Each number is 128 + 24 x the weight over its row's rms, rounded and kept within 0 to 255. Layers, rows and columns count from 0. The size above them is the row's rms in percent of the matrix's.

# layer 8 attention query, 192x96, rms 0.117, rows 0-16, columns 0-95
size [ 69  69  76  79  64  77  85  90  64  99 105  93 125  93 121 113 113]
[[148 147  75 102 117 178 146 131 149 159  80 111 110 143 137 107 139 152 135 119 139 149 136 153 138 135 130 149  65 100  81 149 130 125 120 139  92 173 144 122 157 124 140 130 150 138 119 124 148 150 128 146 141 105 115 123 174 141 156 187 104  77 129  63  88  94 135 126 158 132 121 117 123  98 108 133 120 133  90 138 139 147 119 121 114 155 121 167 144 149 120 130 133 109 120 133]
 [114 126 163 124 104  91 139 112 100 131 149 111 128 119 139  89 154 101 184 137 123 131 126 159 109  95 115 111 132 121 123 123 112 145 120 141 108 113 116 125  99 140 137 124 108 131 196 128 156 138  80 147 120 148 111 166 117 153  63 131  97 102 120 131 181 155 133  98 144 148 131 161 119 110 105 138 150 152 110 105  99 156  85  79 117 113 102 130 109  93 142 144 100 162 119 150]
 [161 144 109 155 114 109 149 158 149  64  75 105  94 127 114 130 118 127 120 115  91 134 126  76 145 127 160 136 127 128 132 157 121 131 121 116 118 138 115 123 108  93 116 104 141 135  97  82 132 162 112 127 140 115 147 106  74  89 146 133  99 115 183 146  77  86 169 135 142 138 103 136 131 115  97 103 145 102 140 153 129 137 115 138 150 142 137 118 124 149 180 150 139 132 120  90]
 [114 136  98 109 138 130 130 188 167 132  72 109 143 155 114 109 120 102 115 118 120 126 135 113 121 126 136 165  97 139 131 144 142  91 116 156 115 177 134 133 152 112 141 139 159 151 123 126 167 147 120 120 170 126 111  86 118 111 131 165 103 116 132  91 120 109 176 130 178 131 107 185 100  99 136 145 136 144 111 138 141 105 142 123 107 148 152 137 113 197 165 127 120 160 123 117]
 [124 120 124 133 127  87 141 171 150 132  93  95 109 157  76  80 113 134 110 136 126 133 159 157 120 146 126 163 114 130 102 131  93 123 119 112 130 154  96 121 142  96 140 147 144 151 121 123 139 186 152 138 123  73 144 118 112  94 156 178 102 119 109 107 129 108 195 136 169  94 111 131 119  96 130 113 105 129 135 116 134 111 139 125 135 151 146 176 146 176 130  99 128 132 121 152]
 [128 136 129 111 138 166 145 108 145 155 121 142 167 132 119 120 160 139 107 104 193 141 122 176 131 119 150 114  95 107 125  62 115 149 119 125 123 167 131 144 129 152 128 168 132  75 117 141  91  51 125 112 105 130  85 129 100 149 140 152 130 107 127 103 127 143 126 121 174 108 148  96 129 131 148 122 141 119 104 130 116  99 140 131 134 130 137 172 135  89 125 120 124 120 151 177]
 [108 103 146 131 140 100 123 126 102 168 140 141 125 128 166 112 141 102 128 113 181 129 105 112 103 126  92 109 148 120 135 133 168 113  98 129 111  92 133  93 128 146 136 148  92 136 151 122 143 119 139 157 157 149 108  92 134 149  79  94 117 140 126 106 178 170 101 164 127 120 115  99  95 107 117 119 105 143 144 148 114 102 116 102  91 135 128  93 127  89  98 171 101 120 119 191]
 [137 119 124 105 154 119 154 134 137 152  96 127 133  98 127 111 153 139 159 106 124  97 137 174 164 142 155 106  99 127 127  69 151 151 112  97 156 147 114  96 104 135 106 112 104  96  83 121  83 112 126 151 107  87 122 136 106 141 142 131 135 109 115 134 133 135 150  78 128 101 117  97 139 108 144 104 146 102 150 111  85 157 127 127 152 142 115 184 162 102  74 102 103 125 151 139]
 [142  85 131 138 101 130 125  84 100 174 111 129 123 101 104 101 148 116 111 140  86 109 113  84 124 144  86  88 118  96  82 149 151 179 110 154 125 123 135 128  78  89 148 122 106  86 118 128 112 112 119 142 148 137 110 139 167 129 126 107 109 103 105 162 167 167 117 123  87 129  95 137 115 104  69 126 119 133 113 146 130 113 143 152 134 129 139 130 147 108  95 105  98 132 133 128]
 [142 115 115 133 129 119 137 156 151 119 112 116 145 124  94 122 124 115 132 152 132 102 144 138 146 110 148 153  85 114 106 123 122 123 160  96 122 169 133 155 107  81 129 118 153 142  97  92 117 129 120 145 105  63 146  95 106 145 173 166  93 109 116 105 104 111 192 108 158  91 129  83 125 156 130 102 146 129 188 113 168 114 135 113 131 153 115 118 168 145 110 132 118 141 106 110]
 [143 129 170 124 138 127 130  97 115 129 154 122 150 121 127 156 190 157 155  95 137 120 119 158 125 138 132  83 124 145 132 103 121 109  93 113 135 140 127 107  70 138 123 117 114 116 133 123  83 108 112 101 149  93 132 173 116 146  99 127 114 126 148  94 153 119 113 111 152 110 148 111 127 115 152 118 133 117 118 124  94 156 109 127 162 128  85 179 124  57 142 130  85  85 162 151]
 [124 127 118 139 113 118 116 147 108  97 156 149 114 133 137 113 161 106 144 118 160 161 153 154 161 101 131 139 120 135 147 120 122 112 131  95 109 107 144  89 131 116 143 119  67 128  91  95 169 110 141 176  89 107 115 108 127 122 120 124 146 165 117 127  85 128 121 122 143 146 175 125  87 117 139 107 190 132 190 136 140 163 132  86 167 144 122 134 138 134 119 165 104 158 106 144]
 [128 133 108 141  97 143 166 112 129 102 103 127 101 147  99  98 112 121 121 100 174 126 144 117 129  68 146 120  74 135 138 125 139  91 128 159 133  98 171 107 150 152 118 112 128 138 119 166 161 127 131  88 124 132  78 105 156 126  93 138 128 129 134 109  86 110 110  99 150 133 120 148 151  87 135  70 169 154 141 177 100 122 150 127 116 113 139 120  92 134 121 139 122  91 126 136]
 [126 123 143 146 148 134  94 127 118 164 102 110 149  76 130  90 140 164 144 164 111 142 126  93  88 145 129 104 143 125 164 145 123 138 138 114  96 125  83  99  97 137 135 166 161 141 124  94  94 156 170 133 139 183 159  71 131 139 126  95  94 139 124 123 154 152 150 150 129 144 157 145 131 136  96 152 114 141 133  97 117 146 126 124 109 128 127 136 172 153 102 153 134 140 152  82]
 [150 121 137 158 134 114  91 118 131 129 183 139 121 147 114 175 162 103 165 162 154 116  99 151 121 143  90  68 136 154 109 108  91 110 131 114 141 113 143 130  94 137 121 113  89 149 124 110 137  98 151 113 133 105  92  84 130 112 139  98 171 145 161 123 139 138 111 129 139 160 140 119 100 141 126 124 155 137 131 110 127 181  83 136 157 115 110 119 158  86 100 114  97  97 114 112]
 [126 147 118 151 126 149 137 101 124 127 109  88 144 168  77 164 112 146 157 123 154 113 156 119 153 143 119 155 127 114 105 165  97 144 159 151 124 120 153  84 124 159 172 159 119 127 139 112 118 160 170 117 145 138 155 115 123 115 158 105 147 109 103 143 107 107 113 157 137 100 125 147  87 141 126 136  79 137 117 152 138 167  88 151 147 179 117 138 128 136 111 159  90 115 169  92]
 [165 133 101  88 131 118 141 183 151 155 136  93 138 142 135 140 119 159 162 114 154 107 160 143 141 147 171 130 164  83 153 112 126 146 131 136  97 131 128 109 153 145 124 116  77 105  89 128 116 144 142 143 146 140 116 105 114 118 126 138 112  76 121 120 147  93 146 164 105 104 145 131 110 108 130 104 129 124 160 149 119 125 106 109 165 208 139 154 107 113 151 139  97 170 123 134]]
# layer 8 attention key, 192x96, rms 0.114, rows 0-15, columns 0-95
size [ 73  70  73  75  81  68  80 101  65 106  91 103 119  95 116 110]
[[112 104 132 103  97 124 126 163 164 108 145 151 117 169  85 127 167 154 127 127 150 147 164 130 130  95 138 142  80 132 109 109 135  95 124 137  86 174 108 122 132 126 127 161 132 135 145 129 117 150 116 136 100 119 107  67 119 175 138 135 125  92 122 112 132 160 136 103 150 158 142  73 132 126 127  88 127  76 106 131 115 127 112 114 140 160 146  94 133 179 112 131 154 104 104 103]
 [ 69 125 172 140  88 117 110 132 128 136 126 112 128 108 109 149 125 142 128 124 128 126 137 121  96  67 133 125  78 188 100 137  91 124 126  92 104  93  94 122 142 129 111 123 124 137 131  97 167 116  99 159 112 115 145 175 117 137  96 139 135 139 110 184 118 147 122 115 121 128 148 161 113  70 121 136  56 150 144 133 127 126 137 122 145 127 121 105 120 136 144 110 138 108 151 100]
 [133  81 166  97 117 143 116 140 134 148 124 133 137 111 124 121 127 136 139 113 132 163 114 135 149 116  92 145  98  99 112 101 139 143  98 135  85 116 102 127 138 139 148 147 105 116 160 109 125 107 140 154 114 137 117 109 154 187 117 147 117 134  81  98 157 146 131 108 173 164 123  79 138 116 116  98 123 115 175 144  92 126 110  85 126 182 136 166 162 108 150 168 126 108 109 168]
 [ 93 114 137 107 119 126 140 125 137 146 145 131 154 157 114 136 131 138 142 127 152 125 150 134  95  80 105 109  74 130 127  73  75 108 112 135 136 164 118 132 183 126 168 158 104 146 154 163 131 106 140 145 107 130 125 104 130 168 118 166 114 147 120  94 127 138 109  93 168 149 144 117  76 119 127 114 103 140 145 106 117  93 130  80 135 180 144 135 111 144  96 118 156  99 118 125]
 [118 154 109 113 109 148 136 153 142  98 133 136 149 170 111 132 172 156 131 115 118 151 158  93 110 135 140 114 110 139 134  95 110 115 149 151 149 194 114 132 172 147 189 143 120 153 130 120 156 158 126 139 111 129 164 142 132 158 125 162 122 117 128  82 120 114 146 147 168 118 131 133 100 156 192 107 122 107 129  96 129 119 118  91 102 159 149 100 138 166 145 102 150 117 116  91]
 [130 137 127  98 157 137 110 144 139 116  60 149 116 139 104 134 123 126 148  97 157 111 132 119 115 150 148 168  98 130 149 104 155 114 130 141  95 181 111 155  95  97 142 105 169 105  88 143 117  81 148 103 131 122 111 182 165 132 144 143 120  93 157 113  98 154 174 125 130  96 132 129 129 122 128 126 134 128 122 168 167 148 139 135  78 140 132 156 142 121 114 150  98 143 163 147]
 [156  97 144  95 128 145 141 159 159  80 117 188 140 126 140 106 113 134 160 165 147 128 103 184 179 163 152  78 121  90 115 115 173  76 132 155 132  79 145 104 109 128 102 111 105 110 148 149 117 134 156 138  89 122 139 113 112 110 132 105 114 131 129 161 139 103 142 124 126 108 145 126 126 124 145 126  99 157 156 149 107 161 122 134 118 136 140 127 109 110 157 142  89 139 122 113]
 [125 109 118 111 126 126 161 119 151 128 114 138 115 132 125 140 139 187 122  57 156 154 163 136 107 163 155 146 135 103 141  99 160 105 109 125 112 194 156 106 144 109 141 158 162  69 120 170 108 142 149 118 137 155 119 136 146 159 130 138 111  99 138 109 141 152 165 136 142 136 161 115 144 140 104 124 126 107 139 174 149  90 133 110 115 138 142 164 130 111 144 162 159 127 153 154]
 [147  84 134 179 143 127 111  93 113 119 147 139 110 145 142 157 154 122 107  98 158 151  95 134 122 123 135 122 160 114 111 124 111  82 144  97 127 172 132  94 139 106 164 176 113 104 169 114 120 156 139 109 130 147 145 138 121 164 114 121 115 132  89 110 141 140 187 158 136 163 176 135  82 129 124 153  99 162 119 122 111 111 102  99 120 163 134 139 154  94 148 127 145 123 102 103]
 [113 127 136 122 143 137 133 139 135  88 112 119 108 166 128 143 145 123 127 131 117 160 159 109 124 125 147 147  97 155 160 110 120 117 140 112 129 245 150 121 155 141 154 139 122 119 111 135 135 113 120 119 126 153 126 124 128 158 137 217 123 128 121 108  92 146 164 146 173 139 125 121 103 144 138 115 137 126  97 109 131  79 115  93 108 128 145 119 142 179 114 145 143 124 117 112]
 [133  62 138 136 117 148 134 101  98 148 112 139 163 114 123 184 120 138 126  83 132 153 114 134 140 137 133 157 163 102 123 122 120 155 126 106 115 196 151 128 150 132 127 127 196  75 163  93  83 124 136 119 135 149 138 157 135 147 153 111 127 111  91 135 137 135 171 143 179 134 140  98 116 129 103 108 116 101  84 127 130 120 117 123 130 111 121 162 147 137 147 126 106 108 138 128]
 [125 119 119 145 148 124 119 124 119  77 155 155 113 174 160 144 158 120 139 165  84 138 159 138  90 113 133 131 147 123 122 119 105 114 122 151 126 153 137  98 115 118 154 122  69 139 116  81 200 127 122 130 130  96 139 108 100  87 118 151 130 170 123 103 119  99 139 108 146 165 117 122  64 126 113 131 168 161 135 108  95 158 120  94 125 125 137 140 147 146 111 129 109  94 141 131]
 [142 163 108 115 117 140 117  89 145 126  93 121  97 139 140  95 119 107 118  98 133 116 115 137 115 106 146  91 108  99 125 128 137 120 129 138 118  80 147  94 139 161 113 123 143 135 109 133 140 106 158 111 145 123 104 113 134  96 108 139 145 123 151  86  74 117 127 104  97 143 130 146 160  99 140 130 161 184 136 177  67 130 112 111 129  82 115 171 112 132 114 120 150  72 110 170]
 [125 129 131 142 139  85 114 123 155 131 157 120  96 126 113 154 121 118 110 121 150 124 139 101 164 103  69 147 115 121 141 112 156 107 164 140 152 131 147  72 143 165 149 153 137 145 167 143  79 118 120 103 150 149  78  98 154 148 137 106  80 129 136 122 143 150 155 153  85 137 174 121 136 159  98  89 121 172 144 162 120 116 116 132 144  98 118 153 124 142 112 151 100 139 106 118]
 [141 115 147 145  93 101  63 112 115 103 158 149 144 144 140 145 157  86 157 186 120 138  99 123  90 143  85 107 156 113  83 127 100 133 120 134 118 151 104 119 142 132 114 127  84 102 154  96 171 122 116 138 126 121 124 131 110 127 126 133 158 148 170 127 168 141 126 128 142 161 104 122  79 161 123 141 170 135 118 160 137 141 158 111 132  87 151 122 149 137 143 107  95 134  94 136]
 [130  84 161 130 133 102 111 126 140 101 133  73 132 109 126 176 105 102 132 129 137 127 158 135 152 110 142 112 154 151 126  96  80 136 135 171  89 164 151  94 121 104 159 115 108 132 143  92 163 178 113 149 121 121 113 111 101 117 128 107 136 141 131 130  92 105 122 135 154 134 177 118 118  97 117  85 107 122 122 148 116 179 174  87 138 177 136 136 121 151 112 122 103 118 124 128]]